Weights of a small transformer language model.
Size: width 768, 18 heads of 64, MLP 2048 SwiGLU, vocabulary 13015, 103M parameters.
Architecture: RMSNorm before each block, rotary positions, no biases in attention or MLP, untied embeddings.
Training: a variant of Adam for these matrices, 1236M tokens, 9430 steps.
Each number is 128 + 32 x the weight over the matrix's rms, rounded and kept within 0 to 255. Layers, rows and columns count from 0.

# layer 5 attention output (transposed), 1152x768, rms 0.0222, rows 495-511, columns 528-575
[[129 105 118 122  80 118 129 102  77 162 156 168 145 171 153 153 138 101 142 135 137 148 133 124 123 109  94 112 101 125 110 104 155 164 135 117 147 125 188  61 165 122 118 120 129 123 112 115]
 [163 136 117 149 135 167 144 103 115 101 125 135 151  90 111 112 140 124 176 121 145 153 132 131 109 150 126 110  79 109 119 123 207 102 103 135 145 136 181 137 130 115 113 128 128 154 137 145]
 [147 132 149  93 102 138 134 118  91 182 121 131  95 123 143 123 123  97 170 124 143 136  98 113 145 121  97 166 125  96 130 102 174 111 153  85 102 142 114 122 107 170 165 121 106 115 160 114]
 [163 145 118 118 126 104 117 102 129 142  91  99  79 104 115 117 145 143 111  93 119 134 106 166 125 176  93 117 132 141  99 108 103 140 163 140 100  81 173 177 134 124 159 163 124 178 170 124]
 [151 119  73 108 115  86 126 143 113 131 156 133 128 128 131  76 107 147 112 152 127 118 155 124 143 184 147 138 104 171  50 113 131 143 148 167 156 108 157 130 106 128 119 126 133 188  38 167]
 [174 115  77 150 134 123 106 110 122 139 119  85 128 156 130 164 131 121  87 109 132 123  78 179 157 110 139 139 138  95 140 142 179 147 175 165 118 135  93 160 133  67 114 132  95 114 142 137]
 [160 136 135 141 114 155 124 114 147 116 139 156 137  78 127 105 112 126  55 106  88 126 136 130 110 157  92 114 133 199  82  99 145 116 111 119 147 103 146 149 104 131 155 124 159 149 158 163]
 [152 150 160 124 157 125 120 149 144 101 120 115  95 105 143 114  97 185  96 140 123 162 128 160 128 111 131 150 172 137 119 182  68 109 115 110 178 138 139 181 110 147 127 128 130 108 151 130]
 [144 130 160 133 144 175 132 142 159  68  76 104 120  68 105 121 130 147 129 130 161  99 109 104 129 142 148 125 144 130 127 118 134 105 104 131 112 153  57 121 133 123 117 114 122 105 140 117]
 [120 152 171 160 213 165 124 174 168  51  71 125 157  63 124 124  97 149 150 187 152 108 143 134 128 138 139 121 102 127 113 205  83 117 110 123 160 140  71 157  75 183 122 175 130  75 144 126]
 [168 133 117 122 131 174 108 122  94 111 126 118 124 135 119 142  99 112 174 139 149 120 101 129 123 183 159 104  77 166 116  80 132  85 113 181 108 134  85 152 158 126 142 159 103 123 172 146]
 [169 134 150 127 125 145 116 110 154  87 104  94 121 125 131 138 124 107 114 109 135 134 111 148 115 120 144 101  85 175  85 100 129 134 147 131 143  96 101 106 126 155 190 163 168 125 130 163]
 [149 117 130 178  97 200 119 104 158 149 114  16 109  99 138  80 138 166  43 120 132 114  93 105 142 168 108 149 128  97 166 100 211  92 139 146 103 104 121 138 102  98  68 136 101 141 143 205]
 [128 181 113 160 161 142 143 144 110  92 118  88 127  97 120 111  92 112 148 124 130 152 128  92 107 152 166 103 170 131 167 110 166 102  75 138 130 196 124 121 135 145 117 111 121 132  90 133]
 [119 106 143  82 135 134 123 153 122 140  97 152 133 128 137 124 147 167 179 137 170  49 134 119 136 150 123 155 142  94 152 105 109 115 149 123  78 148 132 123 120 128 145 151 120 116 144 106]
 [129 155 141  99 153  98 186 163 153 201 133 140 132 159 136 122 163 145  96 135 141  88  82 146 124 103 133  86 173 138 145  86 116 167 166 102  86 153 111  99 146  85 141 147 152 151  95 175]
 [163 152 114 101 138 130 120 145 110  71 152 121 137 180 116 135 136 114 127  97 130  83 125 101 153 149 148 102  69 187 102  42 116 129 145  82 143 134 143  83 150  84 140 128 170 156 116 138]]
# layer 5 attention value, 1152x768, rms 0.0227, rows 496-511, columns 528-575
[[126  93 148 150  71 119 160  87 188 156 157  81 136 104 120 188 165 158  96 135 145 175 138 112 117  85 134 114 135 135 145 140 142 107 114 145 136 129 125 131 138  79 114 115 168  77 112 154]
 [ 85 114 107 176  69 120 168 133 130 136 120 170 124 116 107 167 207 144 109 141  95 164 147 104  87 135 131 100 128 139 143 191 171 103 124 143  88 127  68 134  96  78  99 135 124 104  83 105]
 [119 119 133 180 120 142 123 105 119 147 130  96 105 132 161 145 138  97 181 140 117 156 173 115 132 127 152 145 111 116 138 127 101 139 137 140 121 153 119  81  99 160 145 105 130 129 165 129]
 [105 166 108 117 138 140 211  98 125 138 123 123  85 143 140 145  87 117 136 106 133 161  87 138 122  60  95 170 119 118 118  96 159 134 151  82 115 105 138 100 135 104 112 135  70  92 149 145]
 [ 94  92 149 122  71 125 164  79  88 153 191 115  63 137 119  72 145  93 142 147 151 143 135  91 113 162 142 123 123 112 107 134 119 125  80 101 138 142 125 122 126 117 169 149 128 142 151 128]
 [123 148  84 123 157 127 156 181 151 140 110 118  97 126 173 168 149  93 176 116 142  77 155 117 129  96 101 139  82 127 134 118 142 110 165 130 137 141 149  90  94 104 113 148 169 118  71 131]
 [ 81 116  84 117 101  99 126 121  99 115  74 119 172 111  89 193  94 138 161 147 116  80 149 139 115 209 158 128 123 104 134 118 168 143 155  79  82 100 121 103 124 159 154 136 180 100 138 126]
 [131 151 133 121 105 110 139 128 114 170 179 104 172 112 167 130 147 170 140 115 111 115  75 146 122  96 107 111 132  91 156  99 160 124 143 118 159 115 128 135 133 107 123 143 112 137 142 167]
 [141 145 104 119 135  84 116 142 116 162 145  99 148 126 119 156 152 194 123 133  89 129  97 113 106 142  97 127 160 110 127 114 126 132 142 141 140 126 158  96 127 128 125  86 169  96  98 138]
 [137 140 159 154 177 158 148 107 121 118 173  92 125 142 159  73 162 133 139 111 163 126  86  87 101 122 165 148 122 114 130 140 119 146 132 144 136 148 133 123 109  51 120 138 105 132 140 132]
 [107 159 118 102 100 145 196 123 163 155 184 129 139  82 153 119 145 172 153 116 148 163 136 124 118 142  91 124 142 131 125 114 146 131 112 124 161 194 162 136 113 104 113 133 112 160  95 125]
 [132  95 105 136  83 111 165 173 130 192 209 134 155 102 158 158 149 131 175 107 143 124 120 122 157  71 147 113 106 132 137 162  90 110 116 102 179 144 116 128 123 123 128 151 121  94 168 136]
 [137  90 134 113 155  86 115 120 141 125 152 129 185 110  84 150 121 174 160 137 163 146 111  94 180 118  94 114 120 111 136 104 137 101 108 146 151 100 107 109 147 109 114 112 125 144 117 148]
 [138 113 181 189 112 132 182 136 153 147  79 130 156 166 119  95 158 130 124  96 119 212 144 131  89 146 135  89 118 139 128 164 149 136 166 137 122 131  94 158  91 177 133 112  86 139 134 113]
 [ 98 177 169 144 121 159 170 163 160 125 162 154 117 110  92 110  87  97 149  87 120 153 159 162 124 135  78 105 150 148 146 144 146 138 130 107 116 145 167 130 111 184 140 120 105 185 108 142]
 [ 96 109 132 135 163 199 180 118 101 162 136 157 116 103 160 106  84 139 152 114 181 146 133 123 130 147 157 107 144 149 142 124 161 134 124 134  92 149 120 155  66 105 127 155  72 152 154 154]]
# layer 5 attention query, 1152x768, rms 0.0285, rows 512-527, columns 528-575
[[140 139 106 124 163 162  81 135 122  83 148  93 136 103 123 165 117 111 121 105 117 185 102 125 107 101 142  95 109 102 104 150 106  83 112 193 124  91 155 123 146 108 109 104 148 181 107 152]
 [129  99 107 173 120 174 127 130 147 102 133 138 152 141 137  81 157 172 132 124 181 161  95 164 160 136 116 140 157 187 128 130 121 127 107 140 115 168  81 168 113 157 135 137 129  98 149 145]
 [163 162 170 142 136 119 126 128 103 100 156 183 132 151 101 186 139  95 148 127 102 168 102  98  99  96 178 103  94 140 103 138 183 120 193 127 111 149 124 100 118 126 156 102  97 140 117 133]
 [130 148  67 170 102 164 161 147 165 159 140 131 146 123 133 163 156 146 137 177 120 108  91  91 152 101 141  87 138 133 118 117 159 157 133 163  83 117 149 143 127 183 163  92 109 142 146 135]
 [108 126 152  97 165 126  95 117 148  97 106 130 153 132 198 106 139 139 123 119 111  46 117 153 105 116  89 108 139 163 116 139  70 163 116 107 154 126 179 123 101 133  92 151 131 137 129 139]
 [164 141 171  97 188 127  94 115 167 133 160 141 130 104 148 120 148 139 152 161 130 231 145 130 176 141 145 142 156 157 102 102 113 139 156 126  95 131 182 120 148 111  98  86 133 146 103 144]
 [ 91 158 107 134 116 112 133 140 117 121 110 108 139 100 127 108 134 115 121 145 112 165 136 145 184 123  85 134 169 133 127 124 179  94 200 123  96 131 154 141  96 115  90 134  93 115  95 132]
 [105  90 127 184 177 152 126 138 115 116  83 144 148 148 157 152 125 121 109 103 126  50 185 142 156  73 165 133 114 153 126  93 108 130  88 158 172  96  88 156 121 138 108 165  89 147 116 107]
 [ 66 103 111 118 146 100 101 110 149 126 118 113 109 124 135 138 151 140 155 107 151  79 171 155 101 129 154 108 140 121 126 129 128 141 121 113 170 101 105 169 171  88  91  84 117 131 114 101]
 [115 112  90 125 163  85 123 123 135 111 141 130 141 106  83 148 131 197 119 144 123 145 127 151 104 144 123 170 114 128 162 140 123 101 184  91 136 117 166 143 145 117 131 126 125 131 115  94]
 [154 165 113 117 114 139 113 110 108 136 157 143  99 130 128 102 148 117 118 178 113 169 117 134 174 128 132 196 142 146 116 170 127  73 117  97 139 136 149 134 120 139 107  76 114 115 119 126]
 [111 124  80 129 136 105 134 133 160 153 112 148 117 115 139 147 125 112  98 135  99 109 156 100  96 139 145  81 143 146 119 146 140 129  66 131 142 126  61 124 151 122 160  98  95 107 126 125]
 [113 104 172 147 144 133 128 195 120 123 147 134 123 116 112  99 124 146 129 143 107 199  99 154 136 154  81 167 136 128 110 121 135 138 187 110 105 129 154 148 107 163 152 137 181  99 116 163]
 [102 139  77 128 115 121 148 129 143 111 165 144 153 122 192 132 154 109 108 141  93 136 138 113 146 138 115 143 155 137 113 180 109 102 107 119 159 132  93 130  98  95 107 158  79 176 158 167]
 [142 136  69 131 170  82 171  92 119 117  72  70 177 124 151 182 101 144 106 157 154 110 138  97  84 141 119 126 102 102 170  99 137 154 118 139 160 129 144  98 154  69 112  76 110 107  92 117]
 [143 138 158 106 113 152 131 170 119 138 108 156 135 112  82 103  79 124 116 125 167 130 108 174 111 104 158 111 109 146 141  61 173 121 161 143 128 115 207 119  47 104  73  93 168  99 119 123]]
# layer 5 attention key, 1152x768, rms 0.0282, rows 512-526, columns 528-575
[[161 163 113 138  67 100 156  80 116 181 144 192 109 139 163 106 142 102  86 155 113 140 177 138 154 146 143 133 145 159  74 124 104  95 113 145 136 110  91  96  97 128 106 126 124  68 141  82]
 [133 156 144 130 162  84 141 114  97 135 107 123  79 141 126 110 109 117 112 174 124 113 128 129 121 108 161  78 135 109 103 143 119 126 150  76 109 136 129 100 138 106 110  93 155 132 114 133]
 [ 78 174 103 142 105 136 113  87 148 192 106 103 116 125 149  73 179 123 102 136 154 147 132 137 142  97  83 123 172 131  99 105 100 134 115 103 135 136 145 133  87 153 123 155 123 112 155  96]
 [138 115  67 114 164  89 120 106 109  99 139 172 114 110 130 171 140  79 108 128 116 131 166 152 121 159 109 100 115 125 105 137 104  98 134 116 118 149  88  69 143  93  51 134 140 159 131 123]
 [106 156 117 156 114 132 144 126 118 171  95  64 104 110  94 111 101 161  94 120 151 161 127  94 126 126 150 154 137 115 174 156 143 128 107 106 166 153 128 100 130 133 133  90 129 132  85 171]
 [ 71 125  80 124  92 141 126 172 114 147  99 142 111 137 114 116 162 100  85 123  83  72 122 145 103 102 119 118 119 115  95 132 111  90 134 153 136 114  83 113 107 136 127 104  91 172 172 101]
 [127  90 142 124 108 191 141  92 126 107 152 128  95 175 148 150  97 115 111 111 126  94  99 138  98 119 167 116 108 106 102 127 156 163 113 185 139 123 100 102 109 187 116 167 123  74 152 173]
 [141 136 139  55 116  93 150  88 117 111 144 125 141 118 124 146  84 134 141 125 126 197 111 129  87 146  93 139 111 126 146 177 146 128 115 103 132 135 160 112 157 128 151  90 145 162 102 168]
 [129  97 147 118 124 146 144  85 140 106 128 138 133 161 146 115  96  86 150 127  91 151  88 131 186  89  79 135 109 148 115 140 137 132 136 167 100 100 138 102  92 111 115 140 140 126 108 169]
 [138 117 136 124 135 144 130 142 116 108 130 120 154 154 149 115  93 107 158 108 131 133 107 106 155 130 156  94 153 128 121 154  83 156  84 105 171 112 145 126 112 111  89  86 111 142 127 132]
 [116 109 116  82  87 114 102 115 128 136 164 152 109 103 132 168 154 127  84 111 132 138 114 188  90 139 151 167 121 108 113 129 186 151 114 165 126 136 103  61 183 176 129 171 113 170 115 138]
 [ 99 148 156 108 135  79 115  88  96 135 139 123 144 123 134 122 123 134 149 130 137 134 103 165 162 124 101 180 132 113 125 133 103 157 195 136  93 135 158 123 106 151  96 146 151 114 108 177]
 [140 138  76 124 110 106 120 132  90 126 126 140  95 100 138 163 134 136  99 140 129 139 162 107 110 150 170 186 144 104 150 115 161 147 128 139 104 124  96 116 155 139 155 136  82 156 159 134]
 [ 80 131 167 109 100 120  85  84 106 191 133  90 142 130 101 132 133 134 116  97 146 126 108 161 147 153 104 138  88  88  99 111 124 158 190 110 101  92  87 151 130 168 107 150 170 102 112 167]
 [118 127 140 159 125 152 149 177 168 145 141 157 159 166 144 119 141 127 141 122 110 107 118 109 184 108 139 113 141 140 113 139 102 144 160  94 148 107 118 136 117 140 128  96 147  83 137 133]]